Each number is 200 + 20 x the weight over its row's rms, rounded and kept within 0 to 999. Layers, rows and columns count from 0. The size before them is the row's rms in percent of the matrix's.

# layer 5 MLP down (transposed), 384x64, rms 0.114, rows 209-234, columns 0-63
107,186,173,223,227,209,219,215,220,175,143,212,211,199,238,200,205,237,183,184,195,188,192,199,215,205,225,187,187,178,185,210,196,228,178,191,183,239,209,208,210,173,207,222,193,211,209,181,163,175,211,201,194,171,220,212,188,172,213,214,216,245,187,193,208
111,187,222,213,192,203,228,194,178,215,184,212,188,219,188,173,194,200,230,211,181,151,183,188,185,176,232,197,205,215,220,173,220,176,152,202,192,188,207,188,209,172,218,203,183,176,204,218,203,191,157,194,193,246,197,213,233,235,193,185,177,184,196,208,184
108,171,219,191,211,220,171,210,206,202,198,179,178,193,163,194,198,191,180,200,205,217,205,243,209,177,224,215,217,242,219,191,195,207,187,251,170,201,190,219,204,166,234,174,176,185,208,194,192,201,208,175,181,203,217,199,204,194,189,181,172,188,222,234,236
107,162,214,210,164,181,243,210,169,234,200,188,204,206,200,186,237,204,215,196,190,174,174,191,174,240,232,179,199,175,200,215,191,205,185,158,188,197,205,209,222,210,212,173,207,178,193,227,189,187,205,203,165,179,208,191,202,200,222,200,196,183,183,172,228
098,184,209,183,187,197,216,195,233,195,154,195,198,184,176,193,215,206,203,225,222,181,203,175,214,204,210,220,204,275,218,213,185,218,212,215,190,197,187,198,150,187,197,235,206,225,183,194,210,190,181,190,156,201,190,207,179,191,227,177,208,191,187,190,184
092,198,188,247,223,182,201,246,226,190,172,180,166,216,201,166,204,192,209,165,194,191,207,177,193,182,222,199,196,222,176,202,217,188,234,205,202,176,173,177,192,209,210,219,203,191,203,201,230,238,168,205,201,173,218,219,208,241,227,211,195,192,202,201,204
098,182,212,181,193,214,199,214,197,199,218,199,227,173,206,187,204,213,204,182,173,233,235,214,234,208,191,247,186,207,181,183,191,192,196,208,173,223,176,196,189,161,191,210,227,176,198,149,207,206,170,175,178,222,160,208,179,188,223,197,191,182,185,212,217
087,241,190,173,200,194,196,200,205,181,204,174,218,219,247,172,212,196,165,226,193,199,194,189,193,166,192,219,213,211,202,188,211,202,217,196,220,179,188,205,245,192,191,216,177,190,183,175,150,208,205,224,234,199,203,211,215,196,186,238,194,190,190,180,162
102,207,192,180,221,191,214,230,211,210,196,215,201,177,216,181,178,205,201,178,202,158,190,174,235,224,209,195,201,209,219,193,172,175,219,203,188,203,183,206,195,228,231,157,234,172,236,192,183,206,186,228,234,228,214,178,220,207,230,171,217,208,210,189,206
079,199,179,188,201,193,215,234,219,206,206,204,161,230,210,198,239,172,225,182,161,184,185,186,174,174,212,167,204,226,194,194,209,199,178,204,233,216,188,175,229,205,188,186,217,205,197,221,234,221,223,215,178,208,234,188,202,219,193,169,181,211,225,206,218
089,225,193,184,190,211,181,191,190,220,205,177,161,164,257,191,216,200,221,221,209,165,185,208,200,207,190,167,228,232,223,220,206,199,237,179,193,175,204,211,174,195,204,212,206,218,204,205,185,201,202,190,225,195,191,201,179,210,218,218,217,226,218,160,234
117,183,189,217,206,193,219,187,240,199,213,214,206,179,208,200,200,221,206,194,235,220,182,226,198,199,163,199,204,212,187,198,252,186,178,189,181,228,246,213,189,195,156,145,189,221,182,203,171,184,211,213,208,189,183,192,235,190,207,182,195,199,216,190,190
112,177,198,241,185,215,173,171,222,206,249,201,200,202,219,194,200,193,203,186,180,201,209,198,237,212,173,217,205,205,183,215,198,208,212,225,228,221,242,205,197,172,185,167,192,159,210,205,173,165,181,206,175,194,185,166,187,210,197,206,221,211,213,226,183
102,180,193,198,200,204,164,187,193,193,195,203,200,189,212,188,192,211,198,239,195,199,215,205,157,190,203,205,192,179,206,152,159,238,172,224,219,258,202,175,174,215,192,192,198,222,199,206,205,199,231,190,164,192,176,197,177,185,216,216,211,229,217,180,215
099,196,206,185,189,212,207,183,196,236,223,179,196,231,217,181,205,194,197,208,163,184,193,240,190,179,203,190,184,226,202,231,199,222,216,169,223,166,213,205,232,210,178,196,214,220,195,193,232,176,220,197,234,223,187,189,196,245,210,195,192,184,230,237,215
093,214,200,223,179,213,223,206,189,246,192,204,168,202,213,222,226,192,174,201,164,197,155,174,174,189,207,188,201,210,192,189,220,182,211,193,166,198,237,190,171,186,178,190,195,184,232,178,227,180,212,218,208,204,174,179,205,224,208,204,194,205,173,208,159
115,203,212,188,147,212,182,191,222,172,216,193,209,182,188,153,193,180,169,209,221,234,205,218,177,201,203,182,206,218,227,215,186,230,190,172,228,227,204,191,193,212,234,193,166,174,215,200,159,197,197,188,203,193,185,194,213,205,165,201,227,185,220,203,196
083,224,193,188,162,220,200,206,217,236,203,220,194,192,198,191,192,219,216,231,240,177,227,220,218,214,219,247,176,239,222,248,205,213,166,182,198,211,202,214,190,227,198,227,215,214,229,186,211,186,203,191,199,200,173,208,199,229,216,181,203,196,191,206,213
091,219,178,204,195,232,174,241,192,214,191,209,208,171,159,198,189,228,209,168,206,211,216,183,194,186,175,188,196,192,197,162,182,193,216,188,190,216,191,189,209,187,178,200,201,187,190,179,218,208,171,211,216,211,182,208,170,156,164,190,215,202,191,189,140
106,194,188,183,197,200,246,205,206,197,162,204,199,199,191,211,183,210,212,218,191,201,203,206,182,196,208,210,188,228,215,210,164,220,255,221,237,182,192,206,207,164,205,200,228,158,196,169,230,174,176,189,193,185,204,170,217,164,208,227,196,209,223,210,194
102,217,204,224,211,223,215,246,210,218,216,179,195,233,203,199,235,218,216,171,184,184,182,181,158,164,194,204,190,201,198,232,209,193,199,226,164,207,225,229,210,174,203,198,205,196,223,200,192,185,197,214,204,161,225,182,179,186,201,205,184,231,204,238,213
096,183,237,160,233,196,197,194,237,180,202,210,187,198,191,200,190,188,225,233,203,225,185,221,232,199,198,214,201,221,193,207,199,194,179,223,178,179,218,166,247,187,176,233,222,224,217,213,185,212,176,199,222,195,197,220,249,199,215,220,211,207,199,190,196
098,192,210,214,217,171,194,186,179,184,158,233,167,211,231,196,203,211,205,199,253,202,190,211,201,218,200,194,205,161,181,194,175,231,226,224,235,201,185,196,206,203,179,199,175,188,178,177,176,201,215,182,193,201,207,197,209,167,194,194,228,211,226,244,184
101,185,184,176,248,220,231,190,213,231,206,170,222,184,164,213,191,209,183,184,183,197,201,186,209,224,205,213,204,192,225,177,200,187,238,217,192,219,210,193,206,184,168,191,199,205,171,243,200,235,213,230,187,223,181,169,232,194,199,220,189,208,179,212,201
119,151,217,168,216,179,192,234,192,177,199,199,202,178,228,209,180,205,229,206,179,216,177,196,200,234,200,237,187,231,248,198,179,174,177,176,183,197,199,210,208,211,195,163,210,212,203,214,170,191,179,220,211,178,191,187,199,224,214,202,214,206,177,227,204
105,217,188,185,219,213,186,230,188,210,223,208,217,213,169,232,197,190,202,230,179,198,192,205,204,238,169,198,187,183,178,200,195,177,199,184,190,203,198,221,208,247,193,200,175,227,215,220,219,181,181,232,191,182,201,196,154,222,149,184,206,217,180,192,175
# layer 5 MLP up, 384x64, rms 0.114, rows 210-234, columns 0-63
111,194,211,195,206,223,201,176,218,194,193,208,214,241,217,214,161,202,193,223,220,208,239,223,192,196,180,181,197,220,214,180,203,251,193,198,187,233,205,201,217,191,203,198,190,249,192,203,242,204,200,197,215,196,212,216,207,230,188,235,165,207,225,211,162
113,214,222,243,212,200,220,230,200,199,207,228,216,221,236,215,200,176,242,196,189,196,199,203,214,218,194,204,224,204,210,205,234,207,198,188,195,218,207,238,189,185,189,204,247,197,185,253,202,190,171,236,212,220,202,218,228,194,235,221,198,199,208,187,204
088,215,240,214,227,172,212,229,200,233,197,195,206,194,191,182,205,197,203,248,179,188,188,194,196,197,200,200,175,193,199,172,213,176,193,184,195,174,177,220,179,214,189,186,200,206,175,211,211,205,220,232,231,180,199,189,179,201,206,140,189,209,230,248,195
091,205,181,238,189,186,215,219,205,207,198,226,195,204,236,199,154,225,191,202,230,187,182,238,225,181,227,218,220,201,225,230,206,213,179,220,225,216,224,162,163,191,193,192,182,192,199,230,195,194,190,182,179,209,219,231,220,214,215,191,197,217,220,218,203
092,225,213,173,241,203,199,201,172,211,170,217,222,204,202,188,213,178,199,182,215,181,182,211,183,217,220,190,210,186,198,178,209,226,205,202,202,157,206,203,167,206,164,218,183,165,192,207,166,199,173,184,222,223,186,185,178,185,183,191,220,214,145,199,178
102,207,201,182,201,188,169,181,214,189,235,181,190,174,174,185,177,227,209,218,224,192,180,184,171,186,196,154,209,184,217,177,204,208,226,155,191,209,205,217,193,194,214,213,197,169,215,180,203,195,168,200,244,223,214,215,205,170,219,221,205,196,226,234,201
091,195,215,219,194,195,189,206,199,211,201,205,194,233,232,240,212,209,216,200,230,195,223,207,195,250,208,171,230,183,185,220,177,193,196,181,219,233,195,214,233,193,236,230,181,199,220,181,200,203,182,206,202,201,176,182,181,183,186,253,216,191,183,222,181
106,189,190,189,195,190,207,153,185,182,196,193,148,226,206,184,192,191,199,208,215,226,210,188,164,199,193,208,177,191,166,190,208,203,208,182,208,195,192,179,191,192,225,185,185,193,193,188,182,208,165,161,200,190,202,236,153,193,224,203,146,216,210,228,199
095,181,207,231,220,210,194,191,205,181,205,203,190,160,202,187,203,203,173,232,218,215,188,195,189,224,185,233,192,203,198,241,211,212,180,200,241,205,256,216,188,207,175,226,179,203,187,212,204,170,221,227,235,207,208,210,158,187,197,207,225,172,205,208,205
111,188,198,236,200,229,225,199,221,225,205,201,221,193,232,214,229,219,198,220,211,245,219,211,221,241,233,177,213,211,184,238,209,193,195,193,171,235,171,206,194,213,200,242,190,217,190,213,228,199,204,197,211,173,221,187,193,204,199,219,222,204,230,191,194
104,162,213,212,213,177,184,164,197,185,192,241,185,192,194,192,182,189,208,208,202,160,203,222,215,205,179,181,183,173,195,190,154,215,197,212,219,234,209,236,174,188,204,172,221,201,193,207,219,173,170,187,195,194,206,209,191,196,230,198,185,161,234,180,213
095,186,235,219,232,225,202,223,233,215,200,171,206,223,221,159,204,190,210,216,189,238,216,197,159,222,206,198,192,207,198,181,201,199,189,196,194,215,174,200,183,187,212,222,203,206,183,233,161,221,220,176,241,230,206,203,187,179,229,185,202,214,222,193,182
102,209,213,216,195,218,218,192,199,208,172,199,183,222,226,209,154,188,225,213,226,206,195,232,202,199,183,206,162,170,206,177,228,221,196,198,176,199,218,199,239,177,222,237,195,202,222,216,222,186,230,187,214,208,188,200,167,182,197,226,163,216,218,220,221
099,237,224,228,207,190,211,195,181,194,207,197,211,182,200,222,195,211,197,191,162,194,192,200,219,218,233,198,175,170,227,186,206,241,192,194,181,214,187,190,184,198,189,226,218,228,189,218,207,143,173,218,198,234,157,197,221,188,171,189,220,188,208,195,220
093,187,209,198,224,180,188,195,215,159,229,196,214,183,208,201,174,178,197,177,252,205,219,192,211,233,194,208,201,189,222,222,180,220,190,225,191,180,136,223,212,195,217,217,211,204,180,205,198,207,185,171,201,204,218,192,174,160,200,184,211,200,183,228,221
114,206,199,206,202,235,213,151,234,183,206,222,210,190,212,219,205,241,226,244,223,187,193,174,191,217,201,177,209,211,233,185,209,225,207,210,215,181,212,205,218,193,228,223,200,181,242,198,211,214,218,205,194,213,168,215,212,197,198,213,195,220,222,245,212
093,207,187,191,226,193,209,208,177,186,209,170,213,196,238,211,214,225,226,207,158,224,183,215,214,211,221,171,217,195,235,156,195,200,235,146,186,213,206,196,200,213,198,200,218,199,199,205,204,213,176,212,239,242,221,213,180,173,207,199,201,216,194,205,192
092,207,206,241,244,182,228,191,168,214,207,169,188,187,195,202,187,224,195,202,196,209,176,217,214,200,205,162,230,196,187,212,239,201,212,196,205,236,178,210,185,213,218,223,231,164,218,220,189,194,207,185,243,225,169,210,187,214,191,215,198,233,197,198,199
104,226,215,238,186,211,181,218,187,242,189,214,201,210,203,190,205,203,216,189,226,225,196,225,199,198,180,196,192,186,192,193,214,252,219,198,154,176,179,243,229,221,191,206,214,224,216,215,228,214,234,209,228,229,207,192,188,197,200,166,211,210,210,210,208
098,206,191,209,201,233,206,187,161,208,220,205,232,241,191,216,205,225,233,184,186,192,180,171,197,210,189,189,222,232,190,211,185,199,200,184,223,190,229,197,226,224,204,222,183,163,181,200,206,203,216,200,182,217,216,219,190,235,231,185,198,241,171,224,225
087,213,197,202,182,208,184,197,196,226,230,210,214,188,194,210,193,235,188,150,201,183,177,195,174,174,187,199,202,193,245,247,213,190,219,203,235,185,176,238,184,228,227,190,221,199,214,182,221,171,192,184,198,193,217,194,171,224,207,198,215,206,187,235,210
094,169,229,209,221,220,180,193,206,217,214,184,255,202,208,210,178,210,192,228,158,191,195,195,178,201,181,208,166,203,201,226,207,231,172,183,207,245,199,221,209,187,217,207,200,206,209,215,184,193,165,222,188,202,205,204,164,228,212,183,161,202,210,194,185
096,207,201,200,197,212,190,178,229,207,209,200,218,217,189,249,200,215,209,230,184,198,193,183,233,208,236,193,218,215,214,199,193,208,203,195,251,158,189,176,200,247,215,188,204,237,237,220,202,197,198,191,206,207,239,211,193,214,201,227,205,230,190,203,170
098,193,216,202,219,206,176,174,211,199,208,222,195,177,195,193,170,207,186,214,196,167,180,186,177,167,203,176,182,147,183,175,217,211,218,233,166,172,196,168,179,220,213,178,203,209,196,232,185,182,229,221,213,173,206,216,229,200,183,181,197,229,197,186,190
115,197,217,218,204,221,228,201,207,210,191,226,192,191,195,144,201,212,245,209,241,198,195,221,208,232,196,227,249,207,205,215,190,216,193,193,229,208,203,215,181,199,201,204,234,199,173,238,215,222,213,196,198,214,224,219,234,220,200,211,230,191,220,214,199